config.toml
n_kv_head = 8
positions = "rope"
attn_scale = 0.125
init = "normal"
init_std_down = 0.0
grad_clip = 0.5
steps = 9581
Each number is 500 + 25 x the weight over its row's rms, rounded and kept within 0 to 999. Layers, rows and columns count from 0. Numbers have three digits each. The size before them is the row's rms in percent of the matrix's.

# layer 2 attention output (transposed), 512x512, rms 0.227, rows 394-447, columns 256-319
112:517530559523520488485496482463494469463536515494534496504483467511492490499495520524514504466472487500531494496468495482507512461462507486498488467516486493474500506509489478520507488505505493
105:461497492543517529522507493498501502515492478488480509467526524510517549454502462506524518500518483537544545522515490538532542504471482544506490511509481522481503530472454512539488517529456519
106:562517536493469516521500465519478527510482519537483504460505524522521475538502478560518541507486530520481527479506514473536497463513491542534500493455494503485536482503455490461498510479454499
118:475500483476457537497497454479513465483489477514473499444500514475497502526503481488473503494504454504503466502544527501503530501491532493495485510505494511465521520525504488490492507493510483
109:499491519515485475507479523507485495531529533526460486503536512528494531453503490522493476513480476476469479474482537512525499451544509519502479577548512504481446469508491527516491488497485468
108:505502518458505523514527527492484474562484482513509497458486482519481492482512507456530515489517487505529494521496503507503478509516474500506454484479490497511510526508493491523525465498503509
115:515483473536499476541478518499512456536545479505524549539504485513508507533487483519505490488493510537501493508501506484502455468510493466510522497540523504486497548527477473477499487491486517
108:525511529499478548521471505491537506480504486499513507533493527511511485564518492531529465470495446514533478460520516473526523514523466475514507502469508518537505511489501445531472530476513549
111:523478488523506510531491492508511469507482484505451506466490506464535523528553482496504506529508487503484493505513477486501548495507487526483560481525520496514497519495504460510492470497510499
113:465481501488461517506503467496533509506497475484471528478484518474479471483512500510500518482522452484465493527475475500475529517508501518482464528460475487494537513463526519497476472484483478
111:537469461538502490515473456489509519483506523516498474497507533476521520490530527542488507508500526526455494530501502456559465510479504487503477495469497493532472489492464497474472536494522525
107:516496476481504526539468490489513505487539485557455555529473508460508529509509513551470526504480532475459507447486510492508468486523518489513503480477508473501469522481482480547506545463523509
110:492509537491541487500505501518477519534506478493531526512481516470495503487494525512460513493553534505523498516531534475437522513464481510502437492494506537495481492510503532445501475493469514
109:473524539549500503483464523521515516531534510479468508512526482528498489484477535492518479510481515486490522441520508505522496459481499465527485493474492501493480548539447465503499524542492492
113:487455500527473464536483545491505529525487513523486546487513494541533499477528486508492505487467466472510513463524519497520492503516486508493510484477513522505494503486534499526508530485532494
109:484486513513540462501493491521510494476467507514465546521539462503512477515480518502476514483527480485502493497460477540485456539487493492515487509505501490487535469477462466487472481473462487
107:468545506482497486496482496476475507494492517496518534506482497545463468531474522527505445486512497474452473468505473465470534528487465495467481440527463494486494527530473479494520500487543499
109:512477524506478514486549517551525464536513479506470450505503519494491512493506497503479469490528516516533498478492525538516527496469515506481538476480509532472500504469497496522483525511444520
111:484482516484496521499485460521513490498544503529555529533480503482489476498478497558507481516504461522494492519531509466495471494480525481554471496525494504470493531474509520459498485489506499
112:496477502499511509520473522522493534536474521469523481498478510520553481485509493535455539484482489426501503517522540514560527486451515470463496533497495535505518479521481511479489509500521503
113:518522496523512513502482467476492500530534537482533490482478509506466500439506503477521493511502501531503500502504521498513479499493549507529528498506514470516548497500493499459493517472484457
116:514493522501501488459517564499516518467506495530499484513526535512519497510474471515496520490529556451521510504507470511484524514480539533522538478498506504447497473532523503459499501466468500
107:481506491501502504520499508505481531495506513471540499527531504492469476481522510521461478460540498477505476520477517486522489468494495499511487499497469466479492535453492520532478524443468497
108:506485484462498484486489495493464531493501497529539503542495494521484502478504482491516509500512487528455517488524482520506521469482482488517520486498533508497462520494476522525516500514512482
113:528506526495526537491533508523479489525553482480520470486564527478545506507483444516522505511479497479496534499526475500458537493473513499532472491537516490456481477473522492525486517527488506
108:479524510452521523503497534556499518541525476503503521507479503514523487511563561520470487513523492479522455526499520475525501494539523481492518496487465477487522526535517503515491475500527554
113:526487492558485530476490540523507498494495459438488485553516547496491532534577476535503511504483495473498500513501511453467464493505505494530507482539458447482523491536511447465498557514532480
108:487510478538442505531480514512482502510501466472478489531478467489445480480501485503521498472517498470516502490507497491491508521446500478481501516476497491549487535531482476505508460501499455
113:509485527513495472497511483510504471453495511499504507537501532544502509480501494501488494508548474506528538523538477444518499495535469496512487511495513513519503554510450536514520471478498519
113:476476494541522540481518496491486524534465485522494449542495531536492477456502537477493525496564489488502502526524533457490479500483497523487523486519528491521502533491502473466503502502464484
102:474496465455473558530527490458486542495466520525475504513480495537494530461516496511538453539487468498504516497554480502482491501493487513538498436513534475564482512543499485527497501501518527
105:494480522500513496560502481499482474469484511489521499474508597506515488493522527482498474504507434526528487506508487524511474529469531556477469465511522486504518502474543510486533533516492502
114:500488475508522466520507530514526475518471522492474524515506503482526511523498508502569501520496538471527482511490487523482520500495519505495490495522504536496446476501563509458454472501470498
109:482456517518494443478550561501447515479563462514486466475530492515484563508496527489520474533514507522514491493474478502518512549535506503468490508472488502444474515497468555531508530507522517
115:494487561518513450509470466483501474518489470508496533441489488539502472515497507563522486448498479471513483530476496483556505492497472468532481531494483473502497467503489515488516501514529516
110:548536457505513489525477442471498522456531469457500499534524511518496499448507508495499449487491516502483516497508499526474500529478517523472493451519479496508529489498504480542521523485490520
112:539540477500450504509476525508534464497501478489499473525504546539525502553489472486482493532544493504493455499468504546480516502528539496484506480474498459489534504501485491491497490470500490
112:448511483485502517488521528518510479532541523476506496535485463495490506530521463517548467537529469504486506501499527488469472521529473474491505476478528550510527465483485482456516499506530545
110:494519550492505467487528539473546511538444479512489549479507501494499506520481505499527493491497513475525475516480522486500523533548560500523489522506478516511484460502481436509507515522457534
107:549515470530462476497458528495501534468486517488476520499497477488499502477538482501484491492510474494496459503546493557506488514560509498554505510536543498472528481506527508539497458494472547
112:490502497508508529508482499496494483469479502521489452491489488485532466510499423510532497494484520467500524501493517523498505492554479459489513569524535519519481509487505486499495475548526507
111:513504512489465470518492519471508505490484498528478500500514476518485506469443563474509469504458479511495487493468478524501468512471474504531449527492478497564511493514512550518528550534481490
112:473510516502486463476483463537485534456498482510486508460553478502530505484510518494469511486490508498518526498497501524513494488511499514540480481478478532504524517514473500524463490466473489
108:499492469497490505551464495492471501528509530531518514487493537529489517488472500512505500473543487455469498512466472499494471431467486464495494512479512543508505475491499464516509509474505512
110:508512484527519521510480487519550497483491538483503543531527484511511490506515562503472537470530540507534487475517506486514512454458482495499495537446501514501493507510530474506475461494546513
109:540521471534479498452502550528459536480537498545549513481491495511507500505485520511476514503518495515502483520496482468501518506445489526514470523479486501561487490520491505470494478546495447
111:493514546501545492517500531509521435496463462482493484534482474510457468482463491550507461487512504506522528520465537494513479541497515556514525521518505549498517499506457498489507534473484529
109:478504529510536549533500502484476516493490502503533510524501466472508460517474508503515466561486476482464484531507501472527544506516481479513480496486485482470511483515496483470494510508479464
106:501555509508522495503485465505502488472522505474515507523484524519523543529554489536511522496451496510502468530513473500523520519512500506528508440482467508481550494470487483501512499521515463
108:526512543468497516413497541489475474477506479497548500492473512521512470492484516483533436510497528504486506468501502481551512452502522456488531422541496452494453512535462482501497473468491569
109:436494524491514508502481490479492467500483497514502496477500459462505485530503495478512513470530490477495497518519499531536498490504482507501503510524477490517475471509478489535474505548483523
110:465526507483518538520519478487535514511498512441484511524500514483538498523498482467532496459539507501477508487502491519474514490503492486505534514488469511486503491507487487490504471554508492
107:466462511497472482507568513479505495507526528511525477515501503474443490489494483511450488484487495512492428475480485501539535461499499493520457520510517516549485486481558432540451507501475533
108:500538511514495505484536546473449485491489523525486504519465518506506481516527522477476441474512500536445503538512503496522507496472485511481499496447527508506519536513448551506470496524507496
# layer 2 attention value, 512x512, rms 0.0813, rows 395-447, columns 256-319
096:479505488532463484516500513519479530476486433486487485529576516542467512472502533518479481521478505497507499437488522520500474483538521552493511489506540505490503553493538529483499512539501529
101:494474501500480515542524510510472513500486515494542468534468533458567494537496519486486510500518488510504519477514496461539510488486492541495512497511496521533501558496470515473454499514475459
107:529507489465450518533531471468480473513502494487477499478510509512499483495500518548506471513499537534499522475495481471483547484465501497466515484525485504483486516498465471514526498492467530
104:505472458514487522516484546541499482532521466506502527492508463495527507471530493506536499519501500525512487522500479462524507493505520486511501545474502483536519464528516488486515462490465498
100:530494536492553487466520486517524505587526498512486525485496506480520461529440507473520471486524525514535533505486520490500514516509547535479437488490514499444484497498511492531512473499505503
105:531479463525466501502503508494493474541549483562518493526512490483507528521529471514551459477495527530530471488526502519496526493494494498471509515499519485479533488521503510480492498502481501
105:511505492518459475534478549501496515516502484507486526522501495536499499517513492535491468553520434499476476518502473512492516486495497489541523485481512479481494505489470476507476506517492509
104:523492514518501506502551444479480488473472456523473515463508554501520459517518513545527529531500490491520496523489533488503496503475491466452447498499454514492540544504472521500498521461535500
102:493488471473520528487537443547540483522486507527486530520480508494490473500481477542502487545484465494494482518543518509477503514509529526476469515486500493506476458495481501490517474497471544
103:491513501512519440492455446520476504509478521490486485525551483526492474515545487456480487493479510508530511467496545474514476459471481487464510456486534511551517520494502473498515508479493530
101:522478522494527514530512469521517457508497505513479539519492507447480512550504514469507521466506487524509485489456528492546492462515503487496475494466505526552487528480465478524508470459495529
104:530521476455515517498529470487486518489540500485561487543505533547482529535528509491509522485524505495486495548533500468451508493506532517515457535491489529530463520500498496455488478534502534
103:476519516536527520477493541505532497509509476499459510513537453487477456509471482500512511453515471527518507463519514501496426496505523512505467449467506489496478542555475446490482494547481505
105:495502475516501495508498532465463482507488508499431518452511504548476487526520481527444520514513548518486508512502491453463508545488499491495522502489495512483494504475536504533496500536533506
103:485515514518520468501475476467540538522484503522487510498530476500522486490505518516486496489524471503480503472512536544525521496514461475544483485489494505481495484493480467531502493527498431
098:519495492497527508501511467478527527513527496520482554510469491499494474499491514510491507496523503493516506541483494529493513475486451529455482465507433492478526481485451468481452533517484467
103:466508521508482477533453525485498514528466476541510488471530485514488463505507527534473511498523485513522495486478556497502541513497526491517491517501543545529470513479449502472488485514493499
105:522461501459528512495504484501489514531521537470510561499484495544497532507511531521473472503497501474496467494544491473494485496518502534492509484467498476481513481494468497467465489480465516
102:487479490485471477472504521488518510476516508480525464459506541472510532507530487479486505507517491514456518461508500491493484507511512479461472481531527506489523510541501516488534471501523520
107:545522505498505497485470510522443503486527531455538449492520496498513515436522505504526475559516542485496552494491514506496507515487482580485498455472500503530521460492494516495513482503468420
108:500518449471476525493507511490488500482517486503487519471520500490525523505517498470478500493493519457496503451454516518501489521514476488511537465540472511520531544521515495485488534492521530
099:499495510523536461497473467481519505495523555467529471492486508470513491498482554511521473513539530493430476473495505521492490556516488469511499506532507455499471480507499536501473534513490516
100:486533526462476505530454501505508523504477489489493501440509518452532495468488497485514491502531516473435498451469531500516549499516492532465451460511546513522472523520499533484461537468517524
105:523533496509477521527497483514464504508562484524497492525484530505497521468524487495543500497488502452482539509490454491520484495505516500523486499541481459473469484519520532477517475495500484
102:515479529453486511511470551540527504504544513473440525482467488516493477500505518506503494552469480493498479529486489501493506477508541498518508470498506494461476501514508555520457460519514537
107:489467505550463466477554510476541511465515490497482520521487517499504475565497516535515514495521491503526539511501496526453483486542489506508538505489442468437478505565515453479497530549508505
102:538503508530517474508441528506520516522543495477510462499458498516488457464448508521515476497488487497547497482523509484471523486479496512494491473493536502556465535535511520472484473484498457
101:497474469491488535487498480482533488467512488501487529508475517502502498470524493452497477508484479469477512510511490474498470490545479536495556526483515495537503503529502504517501483527497519
102:484512512559507471513472478515509489538481517432469480547515501539510509460490517512504496512506555510513450510535469507505484496489514532542493519534523451490507495516449537497531537494496474
097:505521479526493539557497487450504513482454539501472492467508547541479564482484519503533461533494507512477513499526464438526521514514486496472514418497506484525532494521513506523497488493515545
093:498495522509488536545434472475503478526518529452501498533511491497503486501529494490507547517545501448507485492466531528473485507512503475470537505523482489485525521481498475510576513527521521
103:528467512501513443526525556471512508461477514500532503492529504552513521482463520492510467476458478462550502536483498497478514425502521533527485525531509491470466504485533535479512510496491483
101:484514506501533509524473531518542496497523453557482515446539516485506493479499539512508520484510524498506492475478503501531489526528490521503461542489513507478505500509467555537486517505482498
106:519460499517505460509496526487515473530472517510484502496523506532527449473513494508519543477496494520540508528556475492559501506467500545438477502506521556539478493476513480509500543506474482
105:496502494455468499496487458473448490508480464459501516532505480522496543494484491585497520491508524484501534487490515471503494536508510540487509480462474477504555523454507482460495530474534471
103:496515517468450512470460505522523491515459480503538495550520496481521559525503477507453479524485480464503481484502527514492516520488477476508478524516472480492545461501480454479508509474505511
103:490502504531493532477551509453551486540467511508492485557529487529515491482518528567469448518555453498493498546492523513501498515534487503481522464511517525509462553502457483467549478491484502
104:507465527542509499499507500470482481522548474491448526512482520464506502456492491494438524531535523462505491521485496459458459512495502486486472483505492491512515480446502543479466554484443492
098:530482495500507512509466475527496516475492522481487533540468467531516564470501497483489474509522508537561461521480481513530478508528505512492525515490507521461523466539486502510500522497500492
104:503508506487486488492488494423524465481509485480506493492505500475468490488465525542542499517505537477486461524535509570520463525484483487526502536489542495522477516511466477540485483477539517
098:460504461464485496515472499491527476525497513464522492534519491500487517468493501482518502511517540489488476507472474485511492523500477482516524478497522504481514460506489553502472508525492462
103:432509458504479449472483479486496501487495453531471506495540492452506514538541516520480547472482541484520527494539523524536446441488493510540520505488483489526477538470504505520486516488464517
098:510500491522498446549453475464474530483481533496530481471478488526500468513476490475480538467511513490505512523498556546496511478487511474442496471488491458466505484514504549499463520522485506
105:495482470529497539488554494537504498506498545510480523558535525491483468488506509461491458496533483522532474510520510491519482480415511485541496518470484499498499498528500489491492517533500519
102:494464493511486503479531526473468533553463476527510474497503490521525538525498510557472541477519517491478479481520521443532535498490443474513541524493494509538473508498491510505468467503526517
103:489502507536500518492453524513492476507507475479552513522509463508475463515489507502546469469473482466488480503459503494516491524489495513498533544503525504443502431470498507495491457461502503
103:493476479576459524497536508455491522550482491466502484494495519490524506483534479465488496537485486507524504493511504495505499498466503524524486495499481520533476514505516499471523504509500468
100:503496489506472491489496476465524529461497530466510520497515505514507505545558480511461550545514473486524473503466471544506514453511529502500510476488480511488512460531550515510500527518541476
098:490513484486499489428519496511485552501471460519535505411457463516479505467480500501510497492480534465494545510498477481507464531456482555516520468481470508471471509550450478503522494463506492
105:455462514540491489559508480522460494485511527512523534524501500466455511511511510560496507500500503524519495530488516511540509501514470483490484482519491465510506497464556485498499470489500538
102:455468476481543476457538454473468495481514485475502515527496476563468462494458477527510508501495542496498505490522504469472499486497474487457453470483488500520494462503514498460499511532486493
099:486482511493457494483497507480482535507470534488541541528535519488489505498479502525436478524484503474474487521523497536513490482470537505521489537498568502527523455539483471568525523505522514
100:502538532477519507541494477495490504505542524473470492535477516538519543509500499474520472473498497480526503503481497512497451521487440508477532532524501447527500460498461504473532499488496545
# layer 2 attention query, 512x512, rms 0.0828, rows 448-501, columns 256-319
078:523523539477527502464496454499512502513476523494519503499492505523525555518525474498515513493450475506520488497483475512506493502468462495513467552495497454490526524441488481506471483523498510
081:519539508479466486491495472531519520492488498511489505540519504525477500529485534521504451512529510513492549536469500487493522503472486510538493484513452492542501501486525449496463528537521478
087:460539515497518449441505504484476524543483515504441480431522485503482472549507500534479505470508473494498483521501483525499531542505467498495466563488524535511518539458455501493456514514511489
081:461489482508503461534501493484519522504526496439501500483521493536502510523497507467513489498505511507461532483499506540514549557484513507475437473499509487532499498471486492521495540489499512
087:496494515526502512510479506537521481516489518477487499518546481524503505466501475521477470515527556467516479537480516482521477498479512505497521465495525463494543533515472498513533466512491452
091:480484473515465487556521515510494506471518491497533553488445460516492468507488502450524481460499541491481487501511571487534501521495524485433510465503504498508466473493528506523543533475532478
096:478509467471487516463492527457499508523502507500446472502523525464525500479556494527503459486527500482505494490493468446466471496505464522497502481497506461507490542484537445500449523519536484
089:508500494489495487500540485464521529467489515513500510514490532506494502512488487463518495484512467502511495529485514542513519543508483525477479472435505457507520466495486518522471498483536517
096:490508525499474472478454447481489522508525491502467485477527549505450498486549519514472496524449533456508505487556437464486453508503508499469485499559530528515533504486529519515473503493507505
103:501511527489448507522502499470515544540474496524472548508477462573521508531497515504473539499516494565482454512480505506499460486481534528492470490563515462521506539493486491478461461496519498
102:463477476518501493486514537495496492489505460530548509497485470502508530488458512498527480481504508510545491558489511540493480512493513515545470516468467538486513472497518528530525438455543505
111:517519507532468486484467479429478509466531479491543494509512480513519526540481514508525512540543512550534509503483478513480504497534502506499499538494509496472524498485506476557522463523530483
097:504481554513448487487505513501459489485435519514490492493502516519478471498500523507493494523485510466491533509521459495508505522528488536482503511482546516510522512485498521550501530521492492
105:503511523520489508532497493478506470509483461521522488480486558546482502525508503459545514511488546475498536497507506554522499484490531519443487485501444492473510445445521550507502475502476499
107:538535491506470511540498504457478490486490522530513496490427470544474505497409540467488546508468477508481520506515504494528476504540517510479534495524519457506489521484543539515458484484536521
112:497540501486487521470473519521483530470490483530502455485538510494511538461486504511499497506475518490520475533504504480486483490508459527485477485485527523482476479530494522482488507473482482
104:470486505499492479472469544514499511484511531492501477480525523482476495494538482500472475492489527445501554512514499533466506489509538488507519519495524494521526471487505529438511494527504478
108:505509460468469488510507465547504476531499497571487516467492519505511527528450515489517493504484484511488515508504485478519510545529531513479468495462487518498498517471480508531479438474513488
108:532533502528510501524544499479556484529502474508498508517490497501446511496540489532494493482523510526501493525510468471487479494482533501453508491520519474512471461533450476507441524503536517
108:525504525511511470461534513494514525547489495490464522489504486460481450488486502500480493502505544471488521505511481524493455475475471546507522473517501456512519510526500508526489520478557485
112:500516512491505500513501522500454443466529490485490498449533472504494456491517481466499494513507485513471485526476543525517486471479520520543481498517490443512484517469479501451500498498517549
113:482471492512471467488525450483508507485531512450455484507504524475496532495503540461524558497491477465476516510533509517493521487483507494487512494504516466499496496537508496521493514498535491
106:514491499509542499516527500480540525519531526512486540502496463494471523507522527497513474521493538522509525466499481542487530485520479526489509547561490539478500475508500489457549511493522489
115:532500463472490483534478515492541435452456490495473486483467505514502486510500462512495528495525535525518499495509490485551510508489483509548535465518546514494520485528490474529496510490504525
098:462504482520562431479456515504471487517487492488486510459523436461456454506494494504492521461496465496509491502547457521509496537539453496496517526484517502476544506502502496500526506509491523
095:479450516492499434446450541484507484548468541480480512465525464489471466494524495533482515478515488523467502506530473450462516507519458508507486513482545500468491474537499519477505504498496521
089:475487498505485483464472485500497521547495470483507461531514504472420507524496515484486501500515486493526491535537502517509497481525480555447538508510513521513480494530500503520490500479501505
091:509455461534477524529478523499507484462508515506504492541484517486518482535461480459469526496490520557501465455510544506510500484508567451507490479515478476527526498525524527495461517501471461
095:525520491471493536523483506549452530489510486523513554545545515559470499514473525483491505525493476466478496525472491477494489463483535511457533450476475525515521564448492501532529482551498465
085:525521536486505512486504522480471514483512491498553498538480498526491469488489541501482542540456459487478489502481484484482484477490503472510514507478504532524517542521521506523509525496461500
090:477538500481496445541502505510487530484492466508474471462521432502501484551531472519483467535501480508517503497486546532489511490501541523520494485514512487449509479532545460547525488487484484
093:551498523511524544494531505535525463502497549502528531529490437502566478492507524464454527475479515512496478513506520511494484473514521499531467549482500475541494476500537509531496484495503464
091:517508497495485477476504495518442506496470478497417502476500527459498525473480463526471541506463501497517514532501468504503514547491455516533551514503509501459551531517500522493539481457506463
099:482506476464491524496500500544499511518487522525459494544527530517505493476486506469490511441528521522514529550528529501478503508464506527461509468537494511535476519523522537480472499530485516
096:487512541457498479479488484478490480554528488471506511521469551503509491478491479541531490454495506456513548502570455500512493483545506485491479521552557484464496465537467504492467510479497467
098:503484467480488503454525539474514467494487528532514525504479505492552500512500445497516509517499486528485492493485508533496485473486532500456511479482519482496461479526532521513486475488461502
109:489486484489491504461536508492476492489475510480503553504497542471516516500513506501514547489484485491489484481513493486520482513505502495495520518506538528513521535510487497505480456468496502
110:494507537493530502520529497441530478567509490497506471530450506500495508488516529526518519518525532490496531460548454477493512523544493466488496506537504508480504475525492519501543531499507477
111:530508480483481526528512532521495539507495486473492487513478519489549509542516526530511493488484507492470539521527498460472490508524495505499528477471507490489488486487475510512507519458485513
106:488503472476498464500527516478549469535508487515513544497476500512496501524471512494465478499508502505492513483538475499469490504504507480449504480476481524512463520522496496529498477451489523
115:502493493559551515492479536475490486460512496510513574489503525509512516520466509503512502485517488482483494494454456490473521524528476511485518514499508546481507503562515486528504508472501488
112:467492509505482499452482502518534480497495501496525532514510531450502509494502463473522486511521511482502530545490556480489506486508495487505501509522498509525487488531486503524483503509528510
113:487467483550483476500514501480506518505486460517534482551515517474416502506507531488454501508491477464547454451549527524516510448471535518485489518502515506480535499477468469470520531487540528
103:553505537546499509504489517546489479539499471498551531518491493530473495528431497516515546496480497523469500434500493503499525487522477498503481539464489508480521489463533441510508540507504493
111:518505530471515511487458506510490428489484516456510494505524519500505483507542486500500445488487519475531518526484546481494471496443484512470482497500509457498535500496508457505500523492491484
116:511499498482511532509483524524486522503492469496518481509562454483483468494503459486499496513498520499534497510478477516482464470546514516500534492529507506505528506468449502492501524509463488
120:537537520520563495492509482462546516484508515495480505518456555522505496486496535509475474523487482506503541482505503531456523522523495498481510486459540498483536466517506467523474470522527527
107:494499494486499526497509476462521523488508472507443479506470488520507484519444516476468532535470528490456513557472483508522505490478487484521521454540505521527466502478438552464483457505525493
118:521496474465559491488532482472464481492478511486493552454477448549509480524495492520485547494461522514514465492483520481480483525488497508519481522508509477491526492500512497492466523527532536
111:464472499532479479527512474515475519575508528549496480503463530498507500458493504525471472525479487519481474509482491495453499537524491483496452545513494497471543486487511468481502498481432498
117:493535491491505468550519506490513516550493477530487488528514538450477514521500462445525491506503533508491522522459489487488512519492473447532481478465539533515511533509506462472489505475432515
105:528484451488492499506478489511505496513504497542489489525518504567497475526528513489462484486521530493538450488547507489508495509507492486526527500516528507493466482513502456524488450493512525
115:500445478537472477486504519539466523488499509505496463524548519504474534474514486549514470548478495488499473519503493511534473520470513489465469486468499508472451517549499469514530526519471519
112:487500509500460490502487508444527514545516526464464482511518506476492483496547492507497443486468516508476491540499513472497465541471547482531509472471547496460494526475532488474508512458470501
# layer 2 attention key, 512x512, rms 0.0853, rows 448-500, columns 256-319
072:497523469490473473499505492478509501477487467497499497541476471512483523490501491491483497504531535477486499536542524501525465504547550471560491512500524517431507511488480476497522497432515505
081:536501536507489516529546488490485526520507492496479497498450487515502526499485428471538491525461525531505507481524490503496480522513541502546508530556548533459491491525485511506538451499476483
082:520473519497511520551524483501514470511494532522480508536490472506495519534485502476525446500486517498548490499508498467477469507497522474490487470554465528490510503455493483493548540501461477
080:522541521513527486475523475512510500498491480517470501490525537482555495451533517524477507462518479553528502506514481439530490495481508522507500466488508455493483518511533510525482529530510507
089:475463484559478430525479524429469482496506491543498519513540520526543465495492548502533464484522500508451491469555468518491520489509521532501503424507515495502498478511493483493477472508511495
086:518515493521477491490534549528512525488475502506493461507523526519562538507510479516524449475512512523505508524501511532495504498505487484505489476486485490489465496488487468515476457531519487
085:479471513511447475457465489475526461530493488499471525502454434507524491591480479516495473511495490458487485484504510482507470480484521468491483512501494516449516513513486534469486502452492490
091:540508509495472523523496496513478505523499510489502513511487489485483496560526511550485492487482502521480455490494487468520466494555492515472529453550503472548540514499515518514509486491520493
095:475477516530494514535495503526463459509507514515510524478488480501507505487487533488512514465465483487424521502501511542476507522505439480530494533493476525433484489510504498468492534478453508
104:509445515507519522507485539523498511474434476505465525512518498470516510508482558487517497467490523467497472474508536493506533515500474516511488497492529544510482523510532524479489559517530483
100:472515550517537523521500493515521485490493512483464494497513530475484487511536520504486504525499518469507457518565540504466542508460509532476545517480471491528525501465485467492493538514487485
104:538500523480535477524461507491504529529434489473496511490491517513485501495545485454464475444468494519494477498510487446521509529488487495494447463573525487538495500514523516474485473484468520
106:468493502503484485488522518502536502499509510472466497499470485453509493518473546509540510481473501470479483467491516485522511480484501480485505494488473499476502497450522459494519517465477526
109:503545513452494466515512502515467525475514510539508481504515504482516472504495482495509535482441501458453508461551503465499517574506495516508513518431518515484474494537481489526524485483477490
103:475481511513482513506508474487485450490524531528474523467506513543439474503475505510530495494495476491536512512464501479559507512514493477464503460480512488462472462491469523511510464513485473
117:467507529474525499522504502472477475465446518469483524517513508486542490483509495509549459504442522482465512486483507493488491522479532499489520500496525509503515467501506517503506477509488490
106:497521485517503465475533496473507542503536480500477521479551490498483530499539503497487491515513485521482470469517459485510519537472496493489503514486519448505493511507502509517501495550543491
111:509524507487539515457482495495497514506469547469505544495447541545510493489491468492499520525499482446532582462515499483504499471486475553491485476474527484502534503485482547503506555475515495
114:486452453489490524501483522496504532521511539544479530513529446521503486474494432510499466500495518502495508542522527501505517495499510493471503517496502455488500538489523530514482484493498463
110:511536502504493544524493450500454479523491490493457482504496474489493463439493539481505494422513483517483484513542476536492515497460521478501521509469502509542534466494521511508478522531508505
111:455496510509500512474485497509476506511526490491511492530556535470511507489522439528464493520480517539471501506502504474464512479473500490513459493489474535524479475511512465488486472508550495
109:487508509519493471491492497512542488475487463538500516495470501529514491510521484503541462497518488534509496521516503503468521463478479491525473561498480487481523497525490476482501492516497496
104:458514473532494552505514459492495470470509494495493472495498544494530482490493506485479492470507498463489511501537495550478495519479494492518455504517538453531504468565511495523536462492469500
107:526513547491547552452474555524481488450533508506504492495541517519515545519510516452491475443514487500480519516523478522488447527505520517494484510491519516488512472520512490476477506503443509
077:493463515498496518508463478491489470468513531513486497494484482530482483541499515475536483534472473521546494522508516476468484478490505500476477535487499524521522483518494511555562504498497533
079:527533497504506550509500445485501489495536539576490485473468532521517493538463460506503495521532473542512487523489499531512493507473504501455499480509503473511492470483510519547523505476479540
078:504496522483486529471514550509505506519506545551481517465496475479477532491501481538511482538501508523490464467525505505503475513498499458473489549486522474516504511499446517472498485519527497
079:514483489488537440517520517494497534501487458543481524504490552500568499446506501521520493507523522504480457520524511491553486481534505540511472493493477507489454510519487465484427500521500524
092:452489486516500469501499492504489495470475484532565505484478480506547510509568507475514474537479540522462472460510535491555517507492509497497471505506480492526524485556517471481487464523532442
096:460504458514496475521516517514442487555525463468444525494469483502503480512515515471519479503506524467488496495528490492495506502516529501530479484478503496441505477502493468478508537485528494
092:543529494497443517509536473514512470518470459445491505511534522484502520507497521517507489467505523526509494476528482441485470482554463518489557487538532494567492521519468455501511487552529492
092:510530502460446482521445525471491484515500494506466483506524576476449501479485480492546482492467528514508518488494521498529491467472506510467449516508511563519508508471517482522489538501513491
092:481538463436507529471498495514491507485517489453545497495538508518528525524538535505480504490488524559513521446495486489498472489489519510452486498522503473517523517533530532526528479502469502
100:501486482506495513522478498512520479494472494460578512488530516496454511548527539502482508530506495497483533523486496513490482467530505505508503516524526485511521542490506512527516456538492489
096:487495469499519494517502511494460495514483516500484483499459500530514452536511482494509527488448481480523505511488481465500487499492506484461500455493492528469474486478511492454525439475470497
105:502514472517489508532525529512510469470572504475494516490515499497541515476543503483524491449511521518511515503538444506532480513507477481518539505492453534508468527492512527470518525473510526
098:538507502499491486502496494496517509520457491493493473501515521527503463493471481507478523498487511516474489507517475499517488499503494487499526507494497485517472475490549499533472498525528482
103:488448485510489496542463499456517487544531476498486498465500514483520521512570515505518524519463492487512498490519494479464528561454559530482496563520491481512475520486499470488513502506495504
109:511549506461478458507494504499492457509517481509493466485526463521514558449500513471468506451495507492528518512508492546508502508462536486464469535530496468491524494480442550486496535504524485
102:490485527489482505474522523548485484469522447478512494542472537472511500488470504482502530501490479508487483497511525531527503523467487489514493484514494500487472522507480545466465469503515519
115:479503534508474519490493491486548550475483470477495495484521486510486559468473550465481508506522472504481523524475486472512473469499498518482461471450464546521493521502511521519493489470509471
112:554496492497548455514497500495474475464513505488477479548488471516521482514494513504535522502474494515513481503547506497489499494481532459466494512509483476529498497523522525495498474471458509
110:487535494513473456511506501477501497535479490511487512518463543536527529497505501516513479497519504541492452530507491506481532523482492502481507485532507519495509516519519492538511557545473497
098:449490542469495510514470470530477523460452468484486564499503495495502526453487555507497482502464495470479518505490529538493507521518480503490515505516471532501496465502510451444501508488492475
110:437497474510510464523500490502470533496522444503460501527539505494503472509430516499473494500460493486494506484498517463511533470504484501495548471490518493447522495526489521510504536482528479
109:520501517468518518509501495462470555504543476540490495504496441503510528501456522482502507530475493542470431485451472477499510526542502544528480538515454515458546487474474542538471525511480517
117:498507490490501537474496510540460513547489474482496513520476457508495477526521525517484514520508528527489481498472490454529497487493516496474520479524505516499486481488434481450515487518478518
107:489494457463518525497519453485504453532515504485495526500534497527521532492511498510492509537527542470527513506520488512473515476525475544542500533536518500516491451480455504536500578505527507
114:478517498512525545491506491480477502491532475511542511477484530515515497534514511539480483510541536466524544522538471454518531440509505485467485445403500514489558524492510542521522507455476496
112:507485421509518479524515538514467508514475456530524510474493477484516548488522489536477484538466514525521496539524504503490477508509520501486546497499489518482473440497476527504496456521530512
112:518497495495466510519519485506470479479485524510482488493513529477501495520516472513528530517488489483533479518457548530493492541532502473493488508494483492504514515505470456505503498508510520
109:515487537487495505519474492468492447529464511457484511509492513464536496501519492466500534438493475481485496487491534474498534515515494501502491500487548476501465499486519496470484501466478532
111:524484521484524467488505471497519505505497504508500515505509501514544484409527491515485521516502482546442468529491538491495484451511478561486461506487494562533431516492501471497526503524476481